config.yaml
head_dim: 128
bias: "none"
lr_mult_qkv: 0.5
warmup_steps: 200
Each number is 50 + 15 x the weight over its row's rms, rounded and kept within 0 to 99. Layers, rows and columns count from 0. The size before them is the row's rms in percent of the matrix's.

# q: layer 2 attention query, 512x256, rms 0.103, rows 88-108,216-236,344-364,472-492, columns 128-191
# k: layer 2 attention key, 128x256, rms 0.103, rows 88-108, columns 128-191
q88 102:46 59 39 38 45 59 61 60 50 66 56 33 30 44 50 47 31 40 33 68 57 73 71 48 40 54 10 37 55 49 39 39 47 52 45 48 65 35 61 48 45 51 38 77 44 25 50 51 35 38 14 54 40 51 51 58 51 67 35 46 53 32 41 39
q216 102:35 44 63 50 65 56 45 48 44 55 38 73 35 45 54 47 27 47 34 53 49 44 24 15 48 50 45 65 33 41 46 70 14 30 54 31 56 34 36 47 40 65 43 69 51 50 28 51 49 42 46 56 55 60 37 65 40 36 36 69 48 31 67 57
q344 104:41 23 75 55 70 37 27 62 70 53 57 32 47 35 70 67 61 44 50 40 33 40 51 38 59 41 79 17 62 35 62 61 50 57 51 36 67 67 53 34 56 43 55 48 53 40 49 41 65 56 46 59 45 57 36 17 84 58 59 64 53 59 59 31
q472 105:79 64 64 24 61 55 25 50 35 64 43 49 79 48 53 75 43 40 65 50 53 32 25 46 80 53 37 50 40 50 31 57 68 36 39 50 47 18 25 68 53 59 51 43 57 67 51 69 43 36 50 34 48 29 47 54 69 41 45 81 26 68 42 56
k88 100:46 56 68 46 56 70 53 66 55 63 59 64 34 20 45 38 18 50 37 40 49 47 43 56 67 34 46 38 66 32 40 30 52 45 45 59 43 51 48 22 44 61 36 47 53 48 82 59 31 92 70 56 53 26 36 70 70 35 46 45 61 31 74 47
q89 098:57 62 53 38 59 31 48 73 56 51 81 69 40 84 56 52 59 50 11 76 38 33 73 43 15 52 20 57 38 39 57 43 69 19 54 31 43 42 57 55 64 45 42 68 42 55 47 62 49 67 47 44 36 66 57 28 60 40 25 32 41 75 38 36
q217 113:56 55 64 37 73 48 43 52 26 42 35 38 66 21 48 24 46 79 40 41 44 67 36 35 62 57 38 58 46 58 36 45 32 37 63 59 29 42 64 61 42 30 61 67 47 37 47 38 71 63 35 36 52 37 46 42 41 70 66 44 55 58 16 03
q345 099:48 33 34 62 28 39 54 57 87 70 61 66 52 35 67 43 43 47 55 34 59 47 17 55 36 58 52 52 86 44 52 54 54 46 51 44 48 46 34 76 58 51 33 64 48 33 52 45 44 66 48 32 35 49 38 27 59 50 41 44 74 45 42 50
q473 110:61 54 33 82 54 31 25 45 66 55 37 46 55 58 29 54 72 54 57 46 59 43 55 61 59 70 42 39 67 48 37 60 50 51 55 42 62 67 41 81 48 46 57 33 17 46 41 41 78 53 59 44 56 60 33 41 32 34 30 55 59 25 59 45
k89 105:65 69 60 43 57 65 64 50 46 46 57 23 81 58 57 37 38 72 58 25 54 73 58 41 44 50 51 67 30 57 76 17 69 65 37 75 38 48 45 53 69 69 53 62 91 67 87 53 29 57 56 36 50 60 56 57 65 67 53 26 48 51 43 69
q90 107:60 30 34 56 66 27 36 52 50 51 44 79 11 63 39 68 54 45 51 73 08 53 56 52 54 74 24 50 40 57 55 44 68 56 65 46 43 30 37 57 47 42 61 64 53 47 66 50 48 44 82 15 71 45 65 69 54 53 70 58 44 57 36 51
q218 096:65 27 32 32 58 62 47 73 26 60 31 50 83 44 53 43 63 65 26 53 26 58 52 65 55 55 29 81 45 44 71 67 67 39 65 64 39 38 43 19 55 21 60 64 55 34 33 46 34 39 39 46 41 28 50 29 47 21 50 65 23 42 65 51
q346 100:45 55 43 18 54 93 63 54 32 28 52 40 45 53 98 36 43 61 68 66 32 28 58 78 38 55 47 60 63 51 63 47 52 50 39 73 40 57 43 68 40 82 49 63 32 38 74 44 58 19 63 32 65 69 73 33 22 36 56 82 68 29 94 53
q474 106:58 85 64 47 42 52 24 69 57 94 46 43 52 45 62 64 44 51 76 36 69 47 40 64 74 31 50 72 44 67 34 46 57 73 30 64 44 29 59 05 78 68 11 54 46 35 50 45 67 91 21 52 63 37 42 71 70 46 70 43 56 47 45 43
k90 105:68 59 69 61 35 57 67 27 42 59 38 72 47 64 70 71 40 33 42 73 69 51 46 59 57 39 38 22 83 49 39 55 73 32 45 32 78 56 51 42 49 26 56 79 58 41 55 22 16 39 53 70 37 54 29 56 89 32 16 40 57 55 53 70
q91 105:42 83 46 54 34 81 51 27 32 68 59 63 76 51 26 35 75 60 56 76 42 60 49 50 59 19 23 44 60 58 40 42 48 67 52 64 50 33 54 25 50 45 54 48 60 67 27 38 31 31 34 50 44 22 68 61 31 58 71 50 46 63 61 63
q219 105:44 40 49 71 44 56 75 39 65 14 62 36 54 28 23 45 51 35 40 41 54 41 54 66 32 41 32 37 26 58 22 70 46 31 45 76 58 73 70 54 42 33 29 40 72 43 41 35 56 32 60 24 72 43 71 55 45 50 53 50 49 54 61 40
q347 098:52 41 78 38 64 67 40 72 70 54 60 30 62 36 33 65 31 72 52 52 45 66 62 55 43 29 73 62 47 65 61 45 74 58 58 56 55 56 43 53 53 50 59 46 54 50 43 69 45 57 76 57 62 66 60 69 65 64 41 49 32 64 36 51
q475 104:44 26 72 48 64 48 40 51 40 46 31 52 39 38 41 59 32 58 32 33 26 64 39 52 60 69 45 40 36 97 43 58 47 40 61 85 53 63 46 51 68 50 41 50 82 72 35 57 48 40 52 47 76 42 56 46 42 49 44 41 65 47 42 50
k91 105:52 62 36 86 26 35 42 79 49 65 53 36 47 45 64 74 37 54 32 28 52 68 53 49 36 34 85 52 39 20 62 59 34 22 56 18 69 48 73 36 33 34 56 42 39 32 42 77 32 47 50 78 30 40 56 45 40 36 79 39 42 38 52 42
q92 103:41 14 48 74 27 56 68 45 56 62 65 56 33 64 37 43 54 32 18 61 54 54 00 55 30 53 35 70 42 38 52 57 37 82 51 57 54 27 42 55 52 38 63 35 71 38 60 47 89 67 51 61 72 57 66 44 25 54 79 58 37 65 58 47
q220 103:42 58 56 25 34 57 62 40 68 36 65 92 55 31 36 39 67 68 66 42 77 51 72 70 48 69 53 55 39 37 62 49 35 52 70 46 36 57 69 43 99 44 52 53 39 45 62 52 63 84 61 68 45 43 36 29 42 38 51 64 43 53 69 68
q348 095:60 57 51 55 10 41 34 44 44 36 63 73 40 47 38 35 39 63 42 35 60 62 69 51 72 29 34 27 61 33 26 26 70 45 44 49 43 34 81 68 28 35 56 50 51 45 30 49 43 58 49 55 73 58 53 60 75 38 33 61 41 41 70 63
q476 104:66 49 46 54 51 63 69 26 66 48 42 55 48 28 43 48 51 39 43 39 69 72 44 78 53 62 20 53 76 51 72 49 19 24 56 48 43 67 49 38 47 50 58 69 71 35 57 48 51 41 58 31 28 40 55 59 24 45 88 80 32 53 47 46
k92 102:63 74 35 62 25 72 19 52 31 54 41 05 75 39 51 61 42 38 44 50 58 61 49 49 45 38 87 47 35 49 40 53 47 60 53 50 56 48 64 47 65 39 39 37 25 54 53 55 59 61 59 50 78 43 53 33 44 71 59 43 44 31 35 50
q93 096:58 35 56 49 46 32 37 28 53 44 59 70 39 59 66 47 62 75 64 60 66 69 29 45 69 55 51 11 98 45 54 51 53 40 41 40 48 59 36 47 49 50 36 46 43 46 24 57 51 59 67 23 47 34 67 39 47 77 51 42 30 61 52 38
q221 102:40 40 36 51 55 81 60 64 27 41 63 75 39 26 33 49 54 39 58 73 31 42 60 60 74 37 50 49 50 62 68 50 38 66 51 25 44 31 52 42 46 36 68 52 43 51 45 57 58 45 50 58 55 54 52 33 67 28 88 51 51 57 58 42
q349 095:65 56 59 43 40 35 46 42 54 41 38 59 56 66 32 44 26 52 51 43 47 57 54 57 50 57 39 86 52 38 70 27 38 38 47 45 40 47 53 29 58 44 32 55 60 41 60 62 33 22 61 28 68 24 43 44 42 43 54 40 29 38 51 37
q477 104:21 53 35 43 63 53 41 58 63 62 65 28 38 61 39 60 49 67 63 36 34 69 56 57 60 67 32 62 50 39 68 48 55 43 58 68 46 50 27 56 41 55 67 99 33 51 65 32 29 48 16 62 41 57 18 41 66 69 78 51 67 49 49 35
k93 103:18 53 58 51 42 70 52 37 34 41 37 50 55 68 51 59 54 49 37 67 50 33 58 57 49 52 47 43 87 51 46 59 76 41 53 42 39 49 45 46 60 68 70 52 46 61 58 64 79 83 49 35 69 35 81 78 57 46 39 41 57 65 28 73
q94 100:65 53 64 58 71 49 60 65 60 52 56 44 35 59 39 50 48 58 54 49 46 53 51 31 58 45 68 61 19 73 44 48 89 34 59 44 21 51 55 27 67 30 75 53 26 68 60 60 88 23 40 43 49 20 51 38 34 41 66 56 75 49 66 33
q222 114:53 41 67 48 34 41 61 41 63 52 82 51 57 25 38 40 61 61 68 52 42 53 45 60 32 69 47 20 66 44 30 35 36 47 58 41 52 58 74 43 09 57 39 64 39 17 38 64 52 51 51 34 27 44 36 26 50 38 32 46 65 39 71 55
q350 098:57 32 75 54 40 39 20 42 33 61 55 38 42 63 55 52 29 46 45 33 75 53 52 53 59 56 50 39 62 80 36 30 45 70 45 18 50 43 33 40 63 56 32 37 56 51 83 59 26 53 52 50 90 43 38 28 50 51 39 07 32 56 48 27
q478 108:64 58 66 43 55 44 37 65 45 43 52 56 61 31 33 49 64 57 56 51 52 59 60 94 35 81 35 35 42 50 73 02 76 53 45 48 47 26 56 68 40 22 42 51 42 68 53 58 70 52 00 56 50 78 29 55 38 60 30 45 41 39 58 59
k94 108:52 52 49 53 61 65 68 43 58 22 47 68 51 66 47 55 43 68 52 84 31 60 58 39 27 58 70 64 44 41 40 47 56 65 64 47 24 53 59 58 65 55 75 63 60 32 41 39 74 44 65 36 46 53 34 39 68 78 22 58 44 39 58 60
q95 102:94 42 57 36 22 58 42 57 49 48 67 44 39 58 67 66 39 42 59 34 66 34 30 35 55 43 32 67 27 47 20 35 57 57 72 73 44 46 79 47 71 54 06 37 34 48 38 29 59 47 19 27 54 41 52 49 47 40 48 31 35 68 36 48
q223 109:45 51 42 56 44 62 32 12 44 24 26 48 47 58 21 40 57 76 58 50 74 48 55 27 65 44 38 54 70 36 52 28 46 31 47 45 34 68 30 77 31 21 28 39 57 29 62 63 38 30 46 38 51 68 42 58 43 50 42 51 64 47 18 43
q351 096:33 44 42 25 59 77 53 44 49 57 65 46 73 16 54 53 63 57 31 28 82 49 67 56 61 36 22 38 43 63 27 38 56 49 55 35 61 54 70 59 60 49 33 54 27 41 40 17 44 84 46 62 29 41 58 62 36 67 59 43 37 42 27 40
q479 102:23 40 83 35 29 48 46 46 33 28 46 38 53 18 53 29 41 53 40 63 45 38 60 43 61 52 24 31 43 26 45 18 92 50 55 59 17 33 50 34 55 49 70 63 50 35 57 28 41 42 50 55 37 46 48 33 47 80 47 60 56 60 34 79
k95 101:41 64 60 44 59 45 40 64 55 63 56 62 37 77 62 37 45 47 50 35 56 31 58 57 37 51 68 38 61 48 24 42 38 61 35 58 44 55 29 59 24 53 66 58 52 60 58 60 42 57 32 77 34 68 51 65 50 69 37 21 35 49 43 18
q96 101:53 39 48 37 61 55 45 40 59 23 56 63 56 49 29 54 52 41 44 52 15 37 72 57 43 48 37 56 58 49 33 21 58 48 33 63 34 74 48 28 58 79 27 39 58 35 74 55 72 65 40 59 48 13 93 63 56 55 41 57 50 62 63 54
q224 102:56 56 53 19 41 61 58 54 30 48 53 73 42 24 23 26 67 43 25 58 85 59 42 45 55 57 52 57 41 16 28 49 55 67 37 34 24 65 54 56 32 57 25 54 43 39 60 73 58 46 54 40 47 51 48 36 45 59 25 37 50 39 38 48
q352 097:62 53 76 30 61 34 50 75 44 41 84 36 64 62 62 33 53 77 36 32 75 58 68 55 62 61 20 29 43 66 48 08 62 44 68 34 41 58 51 63 57 44 75 40 36 53 41 54 68 55 33 45 47 58 38 70 67 61 36 25 58 47 56 58
q480 105:51 62 54 60 47 93 27 52 39 48 29 86 72 63 41 32 76 69 70 56 71 47 10 59 54 67 54 57 42 30 46 41 52 46 59 48 54 71 52 67 41 66 23 59 56 83 59 44 45 60 45 74 65 49 37 54 65 66 56 62 46 42 49 47
k96 101:38 46 79 70 40 18 44 43 52 47 32 53 42 33 55 77 51 15 49 51 49 64 78 47 26 36 52 58 47 54 52 39 42 18 86 30 53 46 39 57 56 55 51 53 16 81 46 40 58 60 42 61 65 69 47 69 50 31 25 43 25 47 36 69
q97 100:64 50 54 73 44 25 62 59 46 41 45 53 73 64 44 54 78 25 56 29 38 35 41 59 43 50 48 91 14 38 52 67 62 52 33 39 19 44 53 36 54 44 65 32 34 67 56 42 28 28 53 47 36 55 26 55 48 64 40 27 90 21 54 41
q225 113:38 58 70 58 31 50 15 37 44 37 51 45 42 32 31 34 69 67 70 56 69 38 52 50 40 53 57 37 27 64 65 59 49 56 56 72 31 61 43 72 36 54 23 34 56 54 64 56 59 43 42 33 33 83 24 48 40 55 38 41 52 59 36 83
q353 097:59 91 60 13 25 44 44 34 43 23 42 44 41 16 60 55 43 44 28 48 45 53 71 51 41 55 14 42 65 77 39 52 32 22 46 52 48 39 24 31 41 54 36 17 51 77 68 39 33 47 40 56 78 48 39 56 52 59 41 50 57 54 68 09
q481 112:40 53 40 28 36 47 37 30 53 43 28 48 47 44 61 41 45 35 51 62 47 50 66 64 37 44 56 49 57 73 51 49 50 40 38 36 57 38 69 88 52 49 46 30 35 30 38 68 47 30 63 72 25 35 50 52 49 41 54 47 50 64 40 65
k97 105:23 45 35 47 48 49 53 29 52 52 63 52 58 45 29 56 67 64 65 42 63 47 41 19 46 19 26 50 65 55 51 54 50 28 51 54 67 12 40 66 40 37 31 57 72 19 36 79 71 79 50 43 26 67 68 62 38 68 35 51 32 69 34 71
q98 097:82 47 35 29 43 44 62 37 35 53 83 42 33 51 30 46 62 38 60 21 56 49 54 40 59 48 47 50 46 51 66 36 74 57 53 47 41 33 01 75 76 47 72 58 53 45 40 20 38 45 54 37 52 57 51 79 68 59 16 44 34 50 68 59
q226 115:49 52 65 38 50 33 43 72 53 45 43 50 71 63 48 57 47 43 68 27 51 48 52 62 44 75 49 48 59 40 25 32 39 70 59 47 51 73 72 50 83 66 66 30 59 53 65 23 26 77 79 56 55 49 59 67 52 51 46 24 46 34 52 63
q354 096:66 28 33 72 59 34 38 49 30 46 37 70 56 64 54 55 63 73 83 56 57 65 59 56 66 69 56 60 35 48 43 39 47 55 49 43 60 60 40 64 74 54 44 59 49 62 53 57 55 64 39 40 40 25 57 55 71 63 26 49 56 27 53 33
q482 097:59 55 68 68 90 47 67 50 38 31 63 39 37 53 64 44 41 27 69 42 59 51 54 65 64 49 46 57 70 67 34 30 89 42 43 66 64 47 57 78 43 68 85 14 75 59 60 38 55 53 45 77 30 48 36 16 39 45 45 65 44 53 57 65
k98 103:28 57 51 28 50 49 38 54 43 37 59 72 39 49 44 47 39 26 59 47 28 59 52 04 60 66 66 10 29 88 29 48 20 39 60 62 59 48 68 48 15 43 43 42 68 41 51 64 54 37 63 50 68 27 59 42 33 56 33 36 58 53 47 46
q99 107:48 61 71 52 54 57 67 51 53 55 62 29 65 47 29 53 65 58 43 48 70 76 53 55 71 39 67 60 65 69 69 73 46 52 53 64 33 56 52 45 33 52 53 57 75 28 40 65 50 43 57 60 22 71 40 60 50 45 41 61 73 61 59 62
q227 098:70 32 52 37 27 51 72 65 53 57 69 23 64 66 62 54 49 37 55 71 32 55 35 68 66 62 47 68 71 60 41 49 50 48 51 57 50 26 20 80 66 53 30 22 53 57 43 24 41 46 64 34 67 60 62 68 31 39 66 68 42 29 47 34
q355 095:53 40 52 38 60 58 60 45 26 37 57 36 20 56 39 56 71 47 83 60 51 56 34 56 51 47 35 45 47 48 27 49 72 50 20 50 49 51 62 54 74 59 40 58 43 68 48 36 41 49 35 63 26 41 60 46 56 52 76 45 41 40 50 60
q483 113:54 45 61 39 49 81 59 73 44 34 46 41 49 69 42 45 62 30 39 69 44 42 51 50 66 64 29 56 63 36 53 60 52 40 73 58 31 52 62 75 74 68 42 77 81 66 60 69 59 61 40 36 54 35 56 44 33 58 59 46 57 26 61 40
k99 103:58 33 56 29 88 26 67 53 67 62 57 42 61 44 43 19 43 54 46 37 44 44 34 43 15 56 62 34 28 59 63 67 45 64 51 23 43 62 60 49 53 29 63 65 51 34 77 38 45 38 48 61 62 49 54 58 51 26 33 45 67 72 46 52
q100 102:56 55 44 69 52 53 69 64 32 49 54 26 54 26 36 65 37 68 66 64 42 64 47 32 44 55 77 49 67 47 59 64 32 59 60 60 13 30 54 58 81 31 50 54 41 65 66 21 15 73 48 54 30 50 67 67 22 42 44 37 57 61 46 48
q228 098:44 63 31 38 56 49 61 34 49 68 59 82 57 72 51 41 48 40 31 67 33 54 49 59 52 61 66 41 28 40 77 52 61 26 67 40 50 40 43 69 52 75 55 44 60 50 38 36 82 57 61 50 46 38 46 46 30 66 44 60 55 41 49 78
q356 098:70 55 43 66 41 36 50 17 59 39 74 53 63 29 46 29 22 53 58 85 49 59 48 55 35 68 47 43 52 60 55 78 44 65 44 56 41 43 46 83 64 84 62 63 36 42 39 79 35 53 43 43 49 71 35 27 27 57 76 65 53 58 49 27
q484 110:32 58 46 21 44 56 65 57 42 23 30 57 41 19 58 45 42 45 71 60 53 67 35 37 60 69 34 39 45 43 56 44 67 51 67 23 47 56 54 21 41 63 37 93 22 27 68 65 21 40 42 38 42 33 52 69 49 33 53 94 33 42 34 18
k100 104:46 50 43 59 79 36 49 69 59 54 33 25 26 45 49 58 63 63 58 59 59 37 75 29 54 49 47 44 58 42 28 58 92 57 57 49 35 64 60 52 43 52 52 56 29 29 30 63 31 34 43 53 27 42 58 57 52 51 58 56 44 52 56 57
q101 105:59 63 49 56 46 54 63 36 46 80 79 44 48 68 59 52 36 69 65 62 52 53 61 35 36 52 40 58 68 42 35 50 45 47 40 74 48 52 42 39 90 34 51 48 54 30 35 77 52 49 64 31 62 49 34 72 16 52 52 60 36 43 66 70
q229 109:15 48 36 39 55 47 72 35 31 49 69 64 55 46 53 54 76 72 61 75 52 40 55 48 38 49 63 51 53 52 41 42 49 51 71 69 45 62 74 31 63 56 55 29 99 62 67 44 62 59 57 61 52 48 48 54 61 56 54 45 54 50 51 37
q357 100:55 44 64 41 32 42 60 48 43 42 47 33 49 43 42 39 63 68 26 51 86 75 74 37 59 25 55 34 51 39 51 44 63 23 78 46 74 53 61 41 08 73 10 39 25 47 48 69 44 48 74 65 26 58 27 46 68 55 62 62 55 65 55 50
q485 112:47 70 37 52 55 55 54 48 85 36 51 43 50 50 57 52 45 52 82 26 61 57 50 52 52 48 88 54 53 30 48 73 38 85 53 67 69 32 43 62 62 65 54 29 32 73 53 21 37 29 44 89 47 54 11 65 61 37 36 38 53 39 48 84
k101 103:62 52 35 79 47 79 48 47 53 86 52 42 59 42 63 79 52 49 69 44 43 67 58 48 62 60 44 45 40 74 25 16 45 26 50 58 36 33 70 68 50 50 64 50 79 42 41 26 36 64 44 51 30 48 48 43 26 52 36 50 47 49 30 45
q102 102:40 42 11 51 53 51 40 57 56 52 39 69 47 29 25 61 56 45 58 29 50 53 64 37 48 82 13 46 56 51 83 31 39 47 11 43 49 56 59 40 71 23 76 34 60 53 64 52 65 43 47 48 43 60 50 33 32 63 40 45 50 61 65 48
q230 110:44 57 46 41 41 64 33 61 21 19 37 67 62 73 58 64 65 52 05 45 65 72 59 37 34 49 53 35 62 51 45 28 64 65 70 47 22 49 61 61 33 43 43 65 23 17 64 71 43 13 62 15 71 73 52 57 32 50 50 50 48 90 39 72
q358 106:72 47 56 51 43 46 40 40 33 63 33 66 36 42 55 38 39 55 30 37 65 74 81 43 37 69 53 40 45 25 36 54 51 50 33 64 37 20 13 66 54 46 39 66 48 54 40 53 28 49 33 29 37 45 29 42 22 74 50 32 45 56 60 39
q486 114:36 48 57 41 26 41 25 79 55 31 47 40 47 37 50 73 39 57 46 56 62 37 81 37 72 48 52 44 44 52 44 60 37 57 53 33 62 61 59 42 40 52 35 26 40 55 72 51 79 81 25 53 58 37 43 52 55 75 59 41 47 59 31 60
k102 109:68 35 53 30 53 36 25 57 21 72 42 63 61 97 32 38 44 40 39 54 59 25 37 52 53 71 54 35 51 33 54 39 82 56 49 64 54 38 37 75 46 59 67 72 55 52 43 66 74 39 38 61 27 69 51 29 61 19 12 62 85 47 45 58
q103 097:43 50 42 52 43 39 45 70 56 51 64 41 40 56 56 50 68 44 50 48 66 47 30 50 38 81 33 46 38 43 52 45 33 51 68 57 68 62 28 66 54 27 65 44 53 49 42 46 48 32 51 57 48 60 82 80 25 71 24 44 57 65 50 44
q231 108:24 75 28 46 54 50 62 25 51 38 52 58 57 33 49 43 72 26 58 33 50 46 65 62 40 32 44 56 64 56 48 50 25 61 44 39 43 52 62 56 59 46 45 32 22 63 78 62 64 48 51 41 57 44 46 22 43 03 44 27 45 56 78 84
q359 096:45 52 32 31 55 47 73 55 19 48 57 32 56 53 78 46 33 49 79 74 44 42 56 53 43 47 45 40 73 51 60 16 75 35 37 23 57 39 29 56 64 55 46 68 55 42 81 35 58 55 79 44 62 56 46 44 47 57 64 46 59 54 64 45
q487 111:47 61 34 66 73 64 64 74 49 68 63 66 60 55 41 69 40 47 52 59 37 40 55 54 64 23 73 53 57 58 95 64 47 63 86 70 38 69 40 67 74 40 39 68 61 69 40 50 47 54 48 44 42 40 74 63 50 36 38 68 50 59 72 70
k103 106:55 67 72 39 53 65 34 50 22 48 16 32 67 58 43 49 62 60 60 46 45 67 41 50 29 46 33 29 53 20 18 85 58 44 50 57 32 22 39 20 47 48 60 57 41 52 58 37 64 31 53 33 39 70 15 34 16 51 51 77 46 36 27 52
q104 105:45 66 67 54 61 72 85 54 53 89 34 35 54 53 51 54 76 29 59 52 50 36 50 34 44 47 55 80 53 64 40 57 57 59 46 39 90 08 29 65 60 49 53 57 75 51 56 53 29 37 34 21 62 41 57 51 25 55 50 69 33 68 43 54
q232 101:74 61 75 64 61 38 35 65 47 43 59 41 50 38 64 51 65 29 53 48 44 67 26 47 18 53 49 86 53 27 62 50 67 57 61 45 36 38 37 36 35 69 48 26 49 34 63 50 18 61 41 46 61 48 40 70 45 52 51 12 50 43 64 51
q360 099:50 67 68 40 43 63 51 40 57 65 35 39 57 54 70 47 47 64 45 45 30 54 28 63 46 55 32 44 41 63 72 44 36 53 51 75 57 26 44 30 62 41 56 47 42 33 30 43 58 34 48 46 54 60 49 23 53 61 51 48 35 47 28 40
q488 104:60 37 25 34 38 42 31 33 45 55 47 43 95 51 29 47 48 64 40 34 67 34 23 57 35 46 51 47 64 40 47 42 65 71 73 43 41 50 47 82 38 66 44 33 41 32 33 44 65 35 50 63 47 59 59 59 40 47 34 46 92 64 32 53
k104 101:34 56 51 50 20 85 37 50 54 49 61 57 50 58 56 43 37 52 45 41 59 11 65 62 54 59 73 65 52 55 23 64 60 51 24 49 73 34 46 62 57 56 57 36 37 58 32 44 94 51 45 57 38 38 43 47 64 37 47 37 40 37 80 39
q105 102:32 69 55 64 42 37 35 33 59 39 58 59 47 52 53 40 67 69 49 89 65 49 40 66 64 89 40 54 33 86 39 37 47 62 39 53 62 63 46 25 49 55 41 73 50 51 38 43 62 66 38 50 36 37 40 68 41 71 35 39 31 71 37 63
q233 104:35 49 59 70 46 46 43 68 64 44 43 79 43 58 54 43 45 51 60 63 62 30 52 38 42 64 53 51 36 35 45 40 50 54 31 62 46 55 49 32 31 67 35 85 41 57 48 47 40 70 19 41 51 42 34 49 67 57 67 30 57 30 65 47
q361 101:62 58 46 79 37 39 48 41 46 43 45 32 13 49 39 83 34 59 36 61 64 27 50 60 62 53 40 45 39 63 32 33 38 57 68 58 42 83 31 22 22 82 59 52 45 52 37 43 48 76 68 44 53 51 54 40 64 58 39 47 38 61 68 58
q489 109:60 65 53 73 59 42 44 45 48 74 43 58 47 37 57 61 56 21 37 46 45 56 76 71 45 56 33 78 86 61 55 62 38 59 35 63 61 40 54 72 55 50 49 87 47 67 38 65 30 49 69 55 48 54 60 33 55 28 61 45 56 62 57 62
k105 107:64 41 47 50 47 67 28 72 36 25 64 52 32 43 56 49 70 31 39 38 61 44 57 32 35 49 59 62 86 61 37 32 25 64 50 30 11 33 29 45 57 44 69 40 49 45 69 61 37 41 20 28 56 36 61 49 54 77 58 24 58 44 65 40
q106 106:70 48 57 33 48 46 37 66 72 48 65 21 37 50 52 89 13 59 81 65 56 66 91 67 34 75 55 50 37 42 58 60 45 22 49 60 53 51 62 25 91 72 71 50 13 64 58 46 53 55 77 56 56 34 38 63 64 65 46 52 46 37 59 43
q234 108:73 72 31 77 35 54 57 54 37 37 70 56 43 57 72 50 36 50 58 48 43 43 49 35 74 72 73 39 81 31 84 58 63 53 66 57 43 31 35 36 52 51 75 55 50 51 62 57 36 47 34 31 34 59 44 66 25 34 49 43 43 39 48 26
q362 095:39 43 35 63 47 38 51 44 47 52 57 75 56 47 48 41 38 72 67 48 30 82 62 61 55 42 57 50 61 51 52 43 68 37 48 62 63 27 66 57 68 68 52 47 53 57 64 59 99 48 66 59 61 25 28 39 40 63 46 62 54 47 33 31
q490 109:60 57 73 61 39 71 77 32 31 58 56 19 29 43 43 56 45 41 33 42 18 60 42 24 56 69 67 40 70 53 51 75 65 48 53 33 58 59 49 44 43 54 51 58 40 43 32 43 51 43 44 38 49 52 47 46 42 61 47 39 36 52 33 45
k106 109:50 44 52 33 72 47 68 43 54 61 54 37 46 63 50 64 45 42 29 41 58 66 36 38 68 38 42 45 46 50 67 59 63 40 45 56 37 58 59 51 24 39 42 36 39 61 17 55 56 39 48 58 58 67 70 10 45 66 63 64 36 54 49 43
q107 109:46 45 43 47 56 40 12 64 49 59 47 51 33 57 54 48 48 48 46 34 55 47 38 52 22 30 34 44 75 44 46 58 60 78 51 35 22 39 50 63 36 58 70 44 49 44 37 56 79 49 43 57 61 43 49 55 42 46 45 65 43 57 61 64
q235 105:44 64 57 59 62 48 24 28 72 37 54 51 47 50 33 50 46 38 28 36 41 51 58 29 54 42 46 37 53 56 55 13 32 68 58 49 41 47 60 34 65 22 28 06 63 32 51 61 67 46 66 55 40 26 34 33 43 35 47 47 47 26 30 37
q363 106:43 22 46 44 32 34 36 39 66 61 69 37 39 44 57 46 33 40 42 84 51 49 42 77 60 29 51 22 15 48 50 35 15 43 58 82 46 53 45 33 51 52 45 15 49 69 53 41 41 66 60 62 29 42 66 72 71 29 54 68 40 72 77 68
q491 102:41 43 54 32 55 56 51 50 28 67 63 47 43 24 42 32 72 64 63 46 79 38 55 35 54 25 69 52 36 28 44 53 77 26 55 44 51 64 31 57 59 52 39 48 22 48 33 63 45 53 43 38 56 53 53 62 59 61 34 47 71 38 60 58
k107 104:41 43 34 57 54 50 37 53 58 56 43 56 60 53 65 46 64 64 45 49 43 54 58 32 61 27 86 12 44 81 49 67 45 61 76 53 34 48 66 38 53 38 28 59 38 30 66 20 48 75 36 34 54 46 62 40 76 60 52 14 36 70 50 53
q108 103:41 30 34 49 30 33 21 69 55 51 23 59 45 72 62 44 52 61 32 33 44 61 39 57 60 42 66 73 53 35 42 73 65 48 62 82 67 77 60 49 34 43 71 24 72 16 52 74 43 46 40 62 27 52 53 36 64 17 51 73 61 43 55 38
q236 107:43 46 60 81 49 38 71 26 69 36 27 32 64 57 50 36 54 57 64 33 45 63 54 47 12 34 44 53 45 54 62 19 76 53 46 45 52 46 49 56 56 47 38 46 44 65 24 51 53 68 45 89 38 34 49 78 64 58 32 29 63 40 60 24
q364 098:53 44 59 65 48 30 65 53 54 54 41 73 44 45 36 54 64 61 49 50 52 70 55 41 41 43 14 66 30 58 50 59 42 51 61 33 37 61 58 71 53 37 24 33 24 36 39 36 31 66 72 71 56 41 52 66 55 55 49 44 58 38 43 43
q492 101:55 49 54 45 52 38 35 45 67 48 59 49 44 60 62 68 54 48 50 16 77 68 55 54 63 68 45 58 65 78 60 53 55 28 48 41 45 27 57 57 60 49 42 19 34 49 55 63 25 44 39 17 64 27 49 44 70 51 50 39 31 62 38 64
k108 100:46 49 46 21 63 66 63 53 65 54 64 61 55 40 41 28 64 57 50 46 69 55 64 56 37 38 69 37 41 57 30 54 52 57 61 27 76 59 61 54 30 39 52 64 82 64 53 22 67 73 61 52 41 58 44 61 62 90 13 26 17 35 61 68